Weights of a small transformer language model.
Training: 148M tokens, 9034 steps.
Each number is 128 + 32 x the weight over the matrix's rms, rounded and kept within 0 to 255. Layers, rows and columns count from 0.

# layer 8 MLP gate, 256x96, rms 0.0863, rows 55-78, columns 0-95
[[154 151 161  93 142  83 151 127 161 182  65 145 114  92 155 141 143 171 148 124 113 138 137  82  87 141  80 140 168 164 142 111 138 132 122 156 122 152 123 151  91  99  87 127 105 167 147 151 144  94  94 176 118 135 163  97 165 109 115 154 145 124 164 118 171 159  86  92  64 153 183  91 137 169 148 144  88 120 105 144 145 156 124 119  81 147  99 103 143 182 130  90 142 117 137 125]
 [110 145 167 202 129 125 112  94 122 193 106 107 125 137  96 147 100 121 150 132 177 111 128 180 169  82 124 135 172 139 132 172 147 121 127 144 107 153 104 138 145 127 185 176 101 168  70 120 132 109 109 110 140 149 139 129  72 126 105 162 104 107 176  90  82  92  30 105 128 126 121 123 180 119 121 173 148 121 137 107 177 218  78 142  75 166 168 111 137  84 101 107  86  86 135  94]
 [127 145  88  70 142 144 190 130 110 140 135  60 126 219 127  55 151 173 111  48 134  81  77  96 109 169  98  86 158 161 187 147  82 111 143 103  69 162 131  79  97 131 174 134  69 185 134 102 150 108 159 146 158 117  83 179 141 134 127 164 106 120 175 204 131 137  98 117 130 109 155  87  91  62 131 126 159 109 166 156  94 155 105  83 100 167  77 154  86 103  97 152 117 184 137 150]
 [101 113 102 154 109 118 139  72 118 183 153 143 131 146 111 118  48 146 165 138 143 167 126  48 125 119 144 186 132 146 203  37 148  96 121 173 170 200 140 130  85 176 125 151 134 151 142 113 161 123 142 100 132 165  94 133 178 134 187 130 109 117 113 113 139  80  82 121 171  81 121 140 158 127 140 136 133 109  80 113 153 153 104 155 164 148 128  68 158 100 171 134  64 112 101 155]
 [ 67 144  62  89 143 115 106  93 126 119 179 122  91 132 173 142  88 136 129 118 120 138 133 161 105  80  49  82  79 118  95  95 204 163 130 143 199 179 106 103  98 157 161 150 136 119 139 118 111  66 141 142  77  92  73 124 162  33 159 124  97 123 161  89 119 109  71 111 109 161 116 129 105 133 134 160 142 127 178  56 142 159 103 139 107 174  63 134 151  86  89 178  57 145 139 176]
 [164 101 117  99 131 134 145 128 144 140  97 158 155  89 126 144 155  74 143 130 130 176 153  56 224 164 144 100  66 146 115 140 135 182  89 154 104 152 116 165 124 137  94 122 131 131  92 131  93 130 182  73 178 169 199 179 139  83 122 164 113 109 116 131 129 164 119 139 104 141 214  69 140 111 132 127 120 127 135 120 130 118 165 114 114 152 151 174 132 155 115 106 139  63 149 110]
 [156 145 134 150 103 108 116 130  98 151 150 117  76 130  86 141 149 118 151  89 163 159 128 126 174  81 144 141 111 135 177 153  70 144 118 111 169 173 142 157 102  84 140 166 118 154 146 122 172 129  84  89 177 100 127 144  65 104 158 192 131 144 130  65 127  97 125 151 100 137 101 113 137  77 105 144  79 111  98 122 151 111 136 109  96 126 135 125  65  89 127 151  72  96 110 107]
 [113 135 126 145  95  93 131  93 122 164 162 161 171 104  66 127 141 128 126 109 137 171 150 143 139 132  82 137 100 132 139  57 177 181 135 172 176 144 161 130 139  75 149 159 152 124 130 134  87 120  86 156 109 132 133 156 127 120  90  71 157 115 147 108 122 172  73 161  89 111 116 179  44  90  87 139  51  81  80 106 154 138 192 181 108 102 111 137 162  83 121 123 134 127  91  78]
 [ 70 100 170 192 182 114 166 221  90 123 191  52 113 104 160 166 139 124 135 141 135 136 175 144 106  63  81 121 198 104 133 116 218 137 166 115 165 152 202 131  97 175  93 115  99 123 141 155 123  93  94  72 151 163 111 140 168 105 136 156 126 107 127  72 131 120 100 141 131 190 116 138  88 147 112 234 137  93 115 141 131 108 106 168 104 158  97  76 153 111  99 118 133 143 186  88]
 [ 97 119 156 132 203  96 125 145 137  99 112 192  91  58 115  37  69  95 170 112 155 103 159 189 132 169 154 147  25  79 175  88 151 111 117 161  71 108 131 189  98  91  96  74 148 121 142  88  84 112 116 118 122 134 101 200 206 155 145 170 123 101 123 123 148 130 116 118 128  80  75 211  69 174 104 142 103  97 171  99 135 175  28 100 171 155 117 133 112 148  85 112 154 133 122  92]
 [119 117 104 123 124 134 137 107 137 163 147 148 208  78 136 132 129 148 119 140 135  81 119 137 129  82 152 115 127 147 143 139 118  73 100 160 149 142 152  85 243 166 109 147 119 146 137  64 115 117 119 108 106 113 105  64  90 197 205  84 146 110 142 139  93 127 113  28  50 117  83 123 150 159 120 168 105 119 164 156 108 204 104 182 111 131 146 122 133 180 137 133 151 142  62  90]
 [116 148 100  91  96 102 110 110 107 115 120 104  68 104 144 144 150 172  86  93 128 112  79 130 202 116 127 148  95 149 148 128 116  44 138 141 181 148 112 164 197 127 112  95  68  88 196 121 167 108 144  69 120 103 126 144 110 112  98 115 106 182 183 106 169 131 117 133 119 110  85 175 121 121  85 158 144 152 120  96 133 111 108 168 147 134 176 147 145 131 128 169 181 152 176 152]
 [141 155  93 106 168 125 119 106 151 149 151 177 108 120 136 137  89 114 117 165 128  97 139 126 139  74  94 119  68 148 104  97 125 102 128 126 155 135 154 162  92  81 151 159 130 121 134 113 148 192 163 112 153  98 173 123 191 128 133 146 123 145 129  90 114 130 107 100 100 110 144 139 132 108  85 132 125 225 127 136 197  91 124 103 125 116  80  96 105  76 134 102 109 163 139  76]
 [134  76  90  89 105 161 114  91 168 223 179  76 125 127 116 158 125 170 151 141 109 104 110 137 125  84 151 123 107  56 146 133 153 113 117 124 111 127 127  99 175  98 135 148 147 109  76 150  89 106 120 180 141  96 125 124 110 127 130 178 141 124 116  51 132  97 151 157 123 120  64 118 126 175 104  74 114 101 162  93 115 143  35 169 134 120 170  84 106 152 133 156 116  92  87 110]
 [159 146 164 122 179 147 137 101 143 143 168  88 120 176  90 181 149 155 103 118 154 183 167 133 146 172 135  92 132 151 143  73 126 176 103 174  88 153 185 119 177 108 118 115 114 141 141 112 153 138 205 109 123 130 137 113 153 101 131  88 137  99 197 106 155 148 143 150 125 140 127  86  61 167 121 214 129 231 101 170 129 145  86 146 147 102 121 111  89 167 128 198 101 167 179 144]
 [110 116  67 133  89  79 101 134 124 164 117 144 150 114 114 143 189  55 144 196 126 119 100 143 127 130 174 116 136 162 131  71 151  75 175 129 127 147  76 115 129  78 132 115 107 132 164 126 147 164 131 134  82 121 117 142 142 117 129  79 148 126 126  96  92 172  96 129  88 139 137 103 106 168 109 103 132 186 127 129 165 128 156 132  56 143 170 173 129 111 115  76 122 152 129  86]
 [173  76 116  92 160 161 192 105 186 146 143  97 149 150 155 138 136 100 150 174 122 169  90 185  59 148 114 104 141 185 193  60  90 184 111  95 173 206 104  86 169 129 120 132  66  88  97 109  63 117 117 142 163 101 100 124 146 171 135 130 194 170 159  98 153 100 139  88 128  93 121 137 127 105 175 152 153 105 127  84 113 151 157 114 146 165  76 147 152 140 141  68 146 131 146 154]
 [118 116 102 153 113 135 172 123 142 123  98 141 180 149 141 103 128 114  89  70 118 166 106 129  93  95 145 123 113 143 141  60 173 170 170  92  93 102 103 134  53 190 124 140 204 136 166 113 110 166 185 133  68 171 168 149 148 112  64 147  88  92 118 102 132 105  88 173  82 150 111  81  58 110  83 151 128 148  88 148 171 104 203 111 147 148 113 128 181 126  78 141 130 161 171 138]
 [103 115 114 164 131  68 171  79 119 119 148  74 154  99 177  89  77 131 116 169 138  94 119 132 121 154 161 110 168 115 120 153 105  93  99 132 189  65 181  98 157 157 121 128 159 149  97  82 166 147 135  87  94  72 150  86 147 142 119 150 100 118 144  94 138 149 116 110 140 121 108 134 113  91  44 132  98 135 147 116  85 177 142  80  96 131 154 116  77  43  91 151 113 112 140 166]
 [ 47 139  95 117 166 153 122 144 144 166  73 153 129 158 134 114 152 148 139 128 107  73 124 175  88 153 153 176 100 118 130 110 106 197 127 111 136 171 133  58 114 117 130 136 132 205 191 150 169 119  77 218 125 106 125  97 120 175 123 128 154 153  84 131 150 112 121 145 105 108 182 158 104  98 123 162  99 137 140  85 105 198 123 112 122 127 184 126  87  99  82  75  94 117 152 168]
 [101  97 114 111 121 143 131 118 146  64  87 147  98 133  86 111 117 147  73 132 136 135 107  94 137 143 138 169 139 146 131 113  77 153 116 123 136 122 149 119 133 156 145 126 128 175 118 122 123 146 107 100 138  73 151 138 168 223 109 118  92 123 111 134 137 148 104 110 129 137 121 133 146 130 141 119  79 112 117 108 147 122 149 153 132  86 154 151 130 101 132 119 151 146 135 127]
 [118 138 118  75 139 124 190 144 108 148 167 113 126 142 115 154  82 135 105 111 112 153 192 151  94  96 143 130 192  91  71 120 144 134 137 116 183 115 109 129 133 158 136 133 154 136 116  80 139 124 221  99  74 183 123 152 150 175 154  98 141 181 121 158 151 104 190 134  96 172 140  96  82  69 117  84 115 191 143 104 142 138 171 145  91 128 109 190 160 193 136 155 184 131 117  94]
 [117 174 146  98  62 140  89 139  91 134 122  78 150 108 128 157 108  94 138 103 141 160 139 100 112 147 140 138  32 128 119  98 189 123 154 165 108  82 126 138 155 127 147  69 109 128 168  71  39 114 114 112 141 163 107 161 143 194 152 164  66  61  89 112 109 133 105 197 145 145 119 124 109 108 139 145 113 134 120 126 169 126 140 151 126 183 183 144 159 133 102 121 132 143 104 143]
 [151 167 111 113 148 128 147 105 146  93 161 121 157 144 168 131 143 115  72 167 132  70 106 163  75 155 121 145  69 127 164  82 131  83 127 136 155 167 159 123 159 153 180  86 145 105 132 147 143 127 137 124 137 124 134 130 101  96 172 133 130 111 132  80 129 129 109 111 110 119 108 123 112 122 124 106 197 146  85 158 116 105 185 135 152 162  92 113 119 111 117 140 173 106 141  94]]
# layer 8 MLP up, 256x96, rms 0.0761, rows 55-78, columns 0-95
[[125 121 129 144 137 120 132 158 140 164 145 158 156 113 121 176 156 144 123 201 131 115 121 145 167 105 125 108 135 136 136 213 115 138  97 106 169 117 141 131 126 133 153 133 131 125 142  86 126 106 103 120  74  97 168 108 181 183  94 121 105 137  89 127 159 163  58  72 146 144 139 138 149 129 120 101 125 107 177  79 107 107  65 153  84 133 106 109 102 131 167 101 205 111  91 144]
 [169 141 144 150 119 110  43  97 127 149 181 159 183 128  94  94 110 145 144 167 131 110  97 103 120 129 209 144 145 121 159 164 143 139 124 111 149  59 150 136 143 103  65 119  66 123 100  79 137 118 120  82 191 160 190 145 155 116 153 131 104 154 105 181 128  85 129 106 181 126 122  87 146  47 165 165 118 123  79 107 142 128 107 170 140 139 139 125 120 114 138  59  89 175  68 116]
 [119 162 111 137 163 108 110 118  68 179 150  65 142  80 159 100 170 156  88 130 154 192  99 136  95  79 178 109  93 117 141 108 100 105  80  91 124 101 125  86 129 154 107 127  99 112 124 137 119 127  85 125 107 138 107 175 138 154  80 129  90 116  92 153 120  84  78 139 162  95 146 106 111 100 113 107  86 187 135 116 117 104  87  69  95 136 111 133  95 100 227 110 153 162 131 125]
 [119 111 115 171 121 133 203 186  76 130 132 144 129 123 137 122 137 138 179 130 174  85 121 120 152  92 103 111 117  98 125 104 121 146 187 130 130 123 127 126  22 139 109 154 115 132 167 131 187 115 142 126 154 136  90 168 184  78  87 146 109 154 134 199  97  92 104 136 144 175 121 121 105 114  94 123 150 132 159 169 179  79 153  79 177 171  88 184 122 149  90 153 131 136 171 169]
 [114 118 142 159 166 145 134 111  87 132 102 152  89 155 118  54 120 104 150 129 125 138  80 112 127  71 125 156 173 151 147 124 162 148 128 139 167 145 123  51 136  62 137 138 135  89 132 149  90  82 130 138 102  93 139 103 131 136 104 148  82 159 117 131 185  92  99 121 102  85 156 133 134 138 155  81 113 136 179  61  77  95 178  62 178 130 101 203  91 115 103 172 126 150 149 163]
 [108 138  67 129 138 101 149 117  93 158 173 172 105 127 123 154  80 128 127 115 140 191 107 113 123 140 144 112 173  89 158 169 149  69 171 146  92 166 123 202 139  94 168 144 120  83 107 130 120  94 105 110 175 130 161 154 130 101  60 178 155 129 144 181 169 153  90 141 171 141 111 161 141  95 151  78 102 131 114 121 165 120 131 140  87 130  81 154 104 153 135 151 185 112  59 117]
 [127 183 145  87 129 167  78 126 174 150 159 103  95 135 114 136 121  94  98  94 107 129 184 152 133 103 144  96 170  64 191 184 137 162 128  70 159 178  94 108  79 138 160  95  63 198  76 164 158 103 126 126 180 159  72  95 165 173  86 122 143 129 134 127 160 139 136 116 128 141 157  74 114  68  99 127 132 139 117  82  96 107 125 117 120 152 133  84 113 110  87 110 165 144 106 172]
 [155 124  99  68  93 128  87  47 116 155 106  85  55 142  82 142 103 154 144 163 158 175 131  67 158 116 100 125 162 164 132  76 139  81 176 131 145  98 150  94 157 154 125 178  69 141 122 142 118 182  92 110  95  80  90 154 113 135 126 120 120 104 135 213 127 125 123  97 123 119 109 143 126 117 105 161 123 140 102 146 157 100 138  90 183 105 124 155 120 106 172 142 135 121 150 158]
 [125  94 136  44 152 157  93  89 148  98 110 108 139  68 130 176 175 109 113 167 133 146 117 162 125 160 169 144 124  79 115 171 144  98 157  87 109 162  96 120 151 138 155 115 101 134  78 110 138 103 154 116 146 175  97 149 148 136 170 169 149 150 108 199  98 122 109  29 136 192 239 150 160 113  85 108 125 117 111 129  89 148  82 108 140 123 153 106 103 150  85 114  59 139 120 100]
 [144 132 103 156 144  70 155 132 162 135 142 167 153 100 100 134 157 129 154  81 128  79 140 142 122 158 109 182 122 158 190 125 139 115 127 173  87 158 122 138  92 105  97  89 116 126  60 145  81 134 111 144 101 152 167 221 174 119 169 141 104  82 140 125 130 156 128 124 129 111  67 199 169 108 143  96 121 127 175 153 127 160  95  40 101 160 115 120 113 148 128 101 169 175 135 145]
 [133 164 120 159  90 139 136  63 146 127 183 128 112 132  96 133 143 172 207 152  84 137 151 131 214  75 135 159 113 138 157 102  89 176 114  99 136 136 149  57  96 182 158 123 139 151 124 150 127 149  83  97 101  84  75 151 106 105 139 128 112 171 104 112 152 110 195 125 157 125 136 149 137 119 130 169 114 144 130  98 109 134 100  86 116 142 194 175 141  71  80 116 111  88 138 100]
 [154 127 162 104 136 109 121 155 146 151  86 175 162  79 166 137 174 137 140 181  99 148  46  64  76 180  98 110 140 101 132 111 131 128 142 110  37 114 157 166 144 156 155 136 208 116 111 158 153 119 161  98 117 151 122 178 150 145 166 201 103  81  83 130 112  70 153  89 138 154 143  76 146 155 101 178 128 143 157 131 128  90 111 133 162 131  92 194 143 164 112 243 157 119 130 128]
 [190  23 133 115 143 148 105 150 136 153 155 132  54 129 131 140 135 131  86 126  83  84  97  81  66 144 141 224  51  74 121 115 172 130 102 134 123 127 132 145 143 103 127 131 158 146  99 143 191 159  85 131 181 121 150 157 121 116  85  84 138 130 108 130 141 145 137 154 162 118 116 108 112 125 140  98 114 143 145  94 132 121  96  67 124 134 165  94 141  89 144 108 108 135 125 103]
 [100 174 171  65  94  67 159 138 103 118  58 104 148 118 133  88  93 104 135 147 146 127 183 137  88 124 118 153 150 120 161 180  88 148 140 114  81 127 147  69  81 132 106 149 129 140 152 115 123 113 185 145 132  73 150 152 164 164 126 144 128 122 114 191 160  54 124 157 162 108 131 116 106  86 121 152 153 150 112 111 115 128 157 130 117 153 133 142  88 169 115 101 147 136  81 179]
 [ 89 115 148 155 106 133 135 141  68 166 117 110 164 162 127  92  72  88 115 141 151 119 124 100 132 118 128  99 125 137  11  79 170  75 159 120 120 107  79 130 159 101 112 179 111 123 139 100 196 169 146 119 101  94 153 122 150 141  91 161 131 132 157 135 107 113 128 169 160 160 192 126 103 154  92 121 147 101 122 102 128 172  85 174  69  98 128 161 175 105 104 128  71 148  55 122]
 [129 147 103 132 148 144 156  57 136 109 126 119 126 107 106 115 148 155 167 102 130 141 121 137  83 132 130  85 105  58  98  98 131 121 130  94  27 139 123 110 132 123 200 119 155  96 150 106 128 177 114 166 182 100 165  83  94 179 132  96 168 139 102 127 116 103 155 114 150 109  76 160 152 163 127 150 200 111 153 136  75 178 146 183 157 141 149 133  92 145 181  86 111 118 148  92]
 [140  85 155  73 150  89  98  80 141 100 123  81  60 128  95 166 104 151 103 155 122  62 111 117 119 102 128 134 153 127 128 132  36 141 102 145 137 140 113 181 111  46  92  90  73 104  82 102 159 140 148 125 160 129 125 170 126 115  83 153 164 101 143 131 123 132 195 105  66 138 119 123  91 140 173  98 166  56 135 160  53  96  97 130 107 136  88 126 135 148 162  90 135 111 120 162]
 [130  90 105 131 134  88 132 157 129 194  87 151 184 165 150 170 179 123 128 156 126 139 103  97 202  73 113 139 137 163 168 116 120 102 155 150 158 129 101 127  70 105  84 157  96 190 151 103 160 181 127 180 137 127 113 126 163 125 112  67  75 119 166 180 121  77  80 182 139 132 165 162 123 170 119 131 149 138 131 174 139 104  84 113 158 124 152 106 181 134 143 128 137 188 123 107]
 [124 145 139 103  87 107  86 122 112 130 176 131 147 123 157 127  99  90  83 163 108 162 161  79 140 120  56 140 140 123 145 153 106 165 173 148 141  83 179 130 149 115 111 170 156 110 167 103  91  92 142 167  46  99 183 150 178 153 161 163 125 115 119 188 113 196 153 153 171 167 167 152 141 123 111 159  79 121  77 119 102  74 135 105 127  98  66 130 174 140  87  80 180 105 132 175]
 [110 146 125 114 171  87 134  92 106 113 191  97 126 118 145  99  86 142 102 110  94 165  87 101 137 103  52 154  53 116 175  99  91 131 157 124  96 127  88 137  79 139 115 184 143  60  95 128 109 127 111 188 150  78 108 101 181 136 177 103  89 138  96  96 101 177 146 117  45 120  80 118 175 168 120 118 127 134 128 114 136  95 124 107 137  86  75  19 119 108 136 105  83 108 131 139]
 [ 86 116 178 103 128 182 152 139 140 186 186  91 177  93 168 173 148 141 183  92  74 171 128 157 135 139  84 143 103 138  73 138 169  96 138 132 105 130 167  97 143 112  78 161 129  61 153 144 119 156 141 145 155 133 116 134  59 105 157 134 148 120 142 120 108 131 124 123 111 103 129  97 102 139  72 125 179 130 119 116 141 112 153 102 152 149 145 114 154 131  68 107 116 150 184 126]
 [117 116 142 168  89 113 121 135 168 145  74 157 158 144  94  88 168 183 138 159 151 104 153 230 100 146  89 111  96 117 180 153 135  95  72 115 155 131 125 108 167 118 174 171 111  78 175 178  63 136 139 136 128 158 130 118 142 157 100 146  88  85 134  79 104 154 122 123  97  77 144 176  65  89 154 152 140 156 182 120  94 148 131 131 121 134  95  59  93 116  73  92 130 126 114 107]
 [ 73 126 151 110 123 114 103  63  84 173 125 110 166 119 134 116 189  90 123 154 120 102 105 141  94 159 150 151 149  79 122 111 127 164  69  81 164 138 137 133 117 160 122 111 103 121  82 160 121 122 149  99 140 186 121 108  69 142  97 118 159 115 142 122  87  89 156 128 134  94 119 102 104  77 139 169 141  51 191  95 147 157 114  87 129 161 149 157 164 101 100  99  73 126  68 181]
 [117 183 163 155 175  99 132 110 182  50 178 125 173 145 159 193 136  70  64 182 106 119  91 140 124 200 126 137 125  83 117 139 122 103 145  96  87 135 181 141  88 144 166  70 121  86 120 169 129 150 139  96 153  93 139  92 103 150 109 169  79 169 136  61 152 143 102 125 116 112 118  98  88 117 129 138 165 168  80 164 118 124 124  53 120  69 134 123 104 146 116 154 146 135 114 114]]
# layer 8 MLP down (transposed), 256x96, rms 0.0651, rows 55-78, columns 0-95
[[164 173 127 123 134 109 116 196 177 205  92 101 141 172 126 155 145 161 156  72 170 118 148 110 105  84  90 159 139 104 164 147 106 137 111 152 112 131 128 189 111 153 121 124 103 106  95 149 137 137 106 128 148 103 153 152 113  82 112  82 158 142 151 129 147 130 153 135 114 156 157 162 142  56 131 145 144 106 157 139 159 120 100 136 216  91  74 139 133 194  92 153 104 111 131 149]
 [124 104  87 104 137 121 134  87 213  78  99 125 162 159 138 186 147  75 167 150 136 147 146 154 182 125  96 143 133 149 138 140 177 108 149 171 108 100 184 105 146 144 124 184  97 135 112 195 161  91 168 154 116 147 152 123 152 143 111 168 126 145 144 140  94 142  99  60 178  79 122 122 146 112  78  93 150 202  87 143  99 122 121 116 156 118 129 129 108  86  84 161 168 127 132  85]
 [144 152 106 102 136 115  92 113 177 130 137 141 119 175 116 211 142 128 158 113  95 122 147 122 135 116 120 148 114 156 166 179 125 103 109 141 128 147 114 111 119  72 121  86  76 123 181 170 142  67 140  78 147 125 138 167 209 149 223 115 106  67 135 117 110 105  94 134  77 157 124  97 134  95 119 124 154 128 167 131  92 186 116 124 113 121  83 159  95  69 115 208  96 135 138 135]
 [119  69 164 121 179  90 173 152 127 107 133 112 104 118  82 177 161 152 103 147 108  81 138 127 106 146 133 103 102 115 133 115 136 155 178  83 106 142  90 143 119 126 131 141 112 129 147 102 167  79 143 146  82  96 115 140  79 138 106 132 166 117 124 131 103 111 191 115  72 134 111 133  95 154 135 110 125 114 141 118 115 103 142 104 135 119 177 203 100 170  14 177 137 128 129 154]
 [135 153  90  80 104 147 106 135 165 133 116  81 100  82 125 105 163 146 116 164 114 141 191 157 145 135 136 116 144 142 169  90 164 128 170 149 146 139 120 104 149  85  98 179  81  93 112 152 131  82 114  90  72 144 147 119 153 142 150 128 141 172 177 113 158 142 140 141 102  92 157 150 234 117 107 128 128 154 112 146 119 143 161 107  99 173 140 180 135  94 157 174  95 119 143 185]
 [151 162  82 138 132  53 114 140 121 136 104  92  97  87 134 158  42 164 110  57  71 144 135 100 180 130 126 128 137 182 142 158 168 126 105  99 132 120 127 168 163  73 209 157  89 172 140  93 182 143 147  90 182 114  74 136 100 129  71 120 170 107 159  63  95 118 131 180  87 155 118 110 123 115 168 117  98 147 134 113 102  80 135 102 128  99 119 100 106  89  84 118 129 153 107  98]
 [137 155 119 127 138 117 111 140 131 152  82  84  98 156 135 193 153 118  80 153 136 220 130 154 143 124 106 174 108  94 157 149 108 107 116 171 113 166  84 137 173 112 122 138 144 193  96 112 145 123 151 108 134 143 151 166 128 105  77 191 113 123 178 170 101 170 139 106 111 129 233 115 146 108  76 108 156 154 127 109 100 166 148 108 131 139 135  94 142  90 145 114 181 114 155 125]
 [139  85 135 168 134 119 151  61 159 123 141 121 125 161 182 135 220 151  94  80 126 111 122 108 125 144 136 115 128 146 153  88 145 169 143 119 101 164 185 132  99  74 170  89 116 105 128 155 127 118 144 174 157 157 139 162  88 166 189 104 167 122 157 129 151 113 155 147 126 112  98 185  78 140  82 108 114 120 116 100 141 200  91 133 128  65 144 163 131  54 116 129 127 171 103 144]
 [112 183 136 183 130 132 155 139  87 138 118 135  97 135  46 135  78 138 152 138 101 148  95 156 147 113 174 108 127 121  82 123  97 132 102 128 109  62  99 153 120 150 133 129 175 148 120 116 106 206 163 158 159  45 100 125  94 113 183 132 127 149 115 119 158 144  91  91 158 172 111 107  73  85 113 137  93 110 121  36 175 158 118  91 214  84 128 119 136 164 167 118 207  94 156 132]
 [151 132  98 173 123 120 111 125  96 180 120 128 148 177 159 159 144 123  61 189 116 165  72  89  73 129 125 110 152 129 105  82 124 155 153  88 155 142 102 145 142 137 148 133 129 167 207  81 166 114 165  83 123  96  93  40  33  86 129 133 157 153 145 150 122 118 150 173  89 226 152  53 112 133 133 136 119 137 114  90  96 115 144 171 103  95 146 142 127  81 111 139 184  85 150 146]
 [164 109 203 122 158 127 126  84  79 151 114 132  75 109 119 125 125 122 101 150 115  94  84 131 129 123 195 101 169  83  63 142 100 118 157 169 130 112 121 121 186 138 127 193 138 116  63  65 111  86  87 151 172 124 141  95 106 109  86 116 149 121 121 147  47 107 138 131 119 111 116 147  89 174 123  98 140 153 179 115 152 118 101 147 151  83 124 105 137 181 165  81 168 152 139 132]
 [ 64 118 152 138 148 159  61 199 181  70  83 113 154 147 143 163 152 118  95 138  88 114 103 122  99 156 144 123 131 106 113 156 118  99 132  98  61  92 115 127 128 110 161 121 172 119  71 139 120 129  80 105 117 110 109 180  77 138 130  92 114  67 136  81  78  91 147  78 206 123 191 137 163 166  38 137 168 151 155 122 118  52 143 109 171 120 134 161 130 147 135  90 123 131 128 114]
 [ 58 112 167 121 108 152 101 157 123 125 170 156 126 144 128 125 119 169 172 110 181  74 116  65 153 158 128  81 180 138 137 151  83  92  72 141 107 147 126 131 179 177 189  93 148  78 165 163 132  84  84 110 151 160 113 140 213  86 148  68 142 113 119 128 128 137 121 129 175 109 129 181 159 150 133  90 157 149 109 129 169 145 109  78  81 161 127  94 127 153 178  76 158  93 119 158]
 [128  87 121  96 153  75 119 138 111 130 113  71 143  91 131 149  98 162 149  84 163 159 154 121 140 146 166 184 122 141  81  76 111 143 133 138 104  97 165  83 129 169 178 113 188 130 119  90 134 137 106  75 114 102 107 166  84 150 184  65 123 161 155 120 121 140  66 110 115 164 187 171 131  95 100 171 135 165 130 109 106 104 175 144 155 153 153 112  97 230 122 133 149 121 120 163]
 [166 195 174 151  53 178 153 122  88  92 157 135 129 129 177 151 147 110 114 129 100 138 154 225 166 112 104  61 136  79 110 156 124 106 100 140 119  85 120 172 158 147 129 140 101  98  59 128 125 144 101 154 132  88 101 129 115 118 207 180 118 108 204 132 174 119 116 131 157 163 117 114 128 103 134  76 127 188  72 122 139 136 102 137  95 139 115 162 162  96 170 110 153 161 158 130]
 [117 123 182  84 117 105 103 103 126 143 124 118  79 131 144  68  45 138  82 149 101 115 169 101 130 112 122 142 127  98 164 144 125 187 119 110 117 129 150 129  94 151 126 107 132 113  82 124 135 132 154  86 159 113 102 111 160  89  90 162  98 110 104 152 128 126 110 103 142  89 176 144 149 102 121 188 104 125  94 171 103 103  53 108 142 174  93  87 139 210 150 183 106 144 126 105]
 [155 111 133 130 159 180 193 101 165 120  89 105  74 105 155  99 149 160 131  70 104 124 126 114 180 126 106 123 106 176 135 185 114 159 123 141 110 137 104  41 170 137 171  94 113 137  64 134 102 123 164 155 130 129  84 133 151  76 112 155  93 154 167 149 183 118 159 177 177  81 170 150 163 162 128 119 132 164 139  55 148 149 125 170 125 141 124 147 146 147 173 168 117 123 159 118]
 [158 175 162 121 179 119 123  85 128  78 120 122  50  97 171 116 151 139 133  85 162  68 120 131 122 127  77 121 150 125 129 119 151 196 153 115  97 157 164  76 145  79  88 104 151 176  84 158 146 134 164 160  55 178 136 155  78  87  87 117 150 142 154 156 171  97 176 124 116 133 164 134 120 164 165  99 115 142 118 142  86 112 142 161 148 112 130 107 129  67 105 123 108 129 156 128]
 [117  70 145 108  46 107 117 124 111 199 119 138 152 184  54 101 110 138 127 196 127  98 132 152 113 108 108 195 133 160  75 171 140 118 145  67 117 119 197  83 137 158 114 111 137 124 162 118 147 148 120  65  74 160 141 146 183 168 215 156 152 130 115 147 118 168 108 137 159 103  58 106 157 137  84 128 103  94 110 134  75 171 131 133 143 183 103 151 134  80 132 163 167 129 118 119]
 [166 151 123 149 153 110 161 173 145  62 145 153 139 139 119 124 125 135 165 130 123 150 141  61 110 167 116  73 115  99  69 151 131  80  90  96 154 118 183 126 151 123 164 125 115  98 131  64  99 158 103 114 104 192 176 151 125  97  27 114  90 133 144 124 131  60  91 144 139 106 147 134 150  88 210 143 130 152 126 117 157 149 100 105  94 138 140 184 116 119 128 159 125 149 145 192]
 [105 143 118 125 151 154  72 181 100 135  97 159 186 132 150 140 115 121  91 121 113 120 188 133 116 127  76 130 136  95 134  87 158 120  95 116 113 109 112 104 158 157 127 108 103 114 134 122 122  99 102 145 119 168 146 108  96 110 132  94 143 125 130  77 150 131 117 117 129 105 153 158 111  59  67 107  83 105 142 124 158 172  63 124 170 103 145 134  67 136 145  76 162 116 114 110]
 [179 118 138 163 125 147  92 134 137 108 133 106 132 147 150  90 163 149 109 113  91 101  75  82 109 174 163 181 102 142 158 131 138 191 149 127  97 139 102 111 119 169 159 107  98 147 163 136 177  84  84 131 124 135 101 123 152  60  48 117 171 123  67  97 100 106 116 142 161 151 148 175  97 142 140 174  79 111  71 106 119 142  82 160  85 110 134 111 114  97  87  85  86 143 101 134]
 [136  62 151  91  87 149 151 147 135 118 109  96 136 118 140 131 115 128 152 128  96  59 103 105 140 134 157 139  86 148  99 168 154 112 166 136 129  87 118 124  84 127 125 105 180 108  79  84 136 144 142 133 141  68  55 108 165 145 113 171 105 115  65  80 116 156 136 188 144 151 103 149 149 155 162 112 106 172  68 128 159  59 130 125 189 136 124 111  87 183 164 145 168 145 151  77]
 [113 144  71 116 137 143 109 107  59  82 148 115 149 111 108 124 130  81 165 132  91  87  87 128  95 138 134 127 168 115 119 102 153 132  98 143 112  95 189 149 119 130 116 120 126 138 105 153 112 173  69 156  98 111 124  89 148 121 109 129 132  83  72 197 148 103 151 114 161  94 148  96 112 165  97 106 147 165  95  80 127  92 141 174  87 119  96 118 173 116 139 151 115 115 143 119]]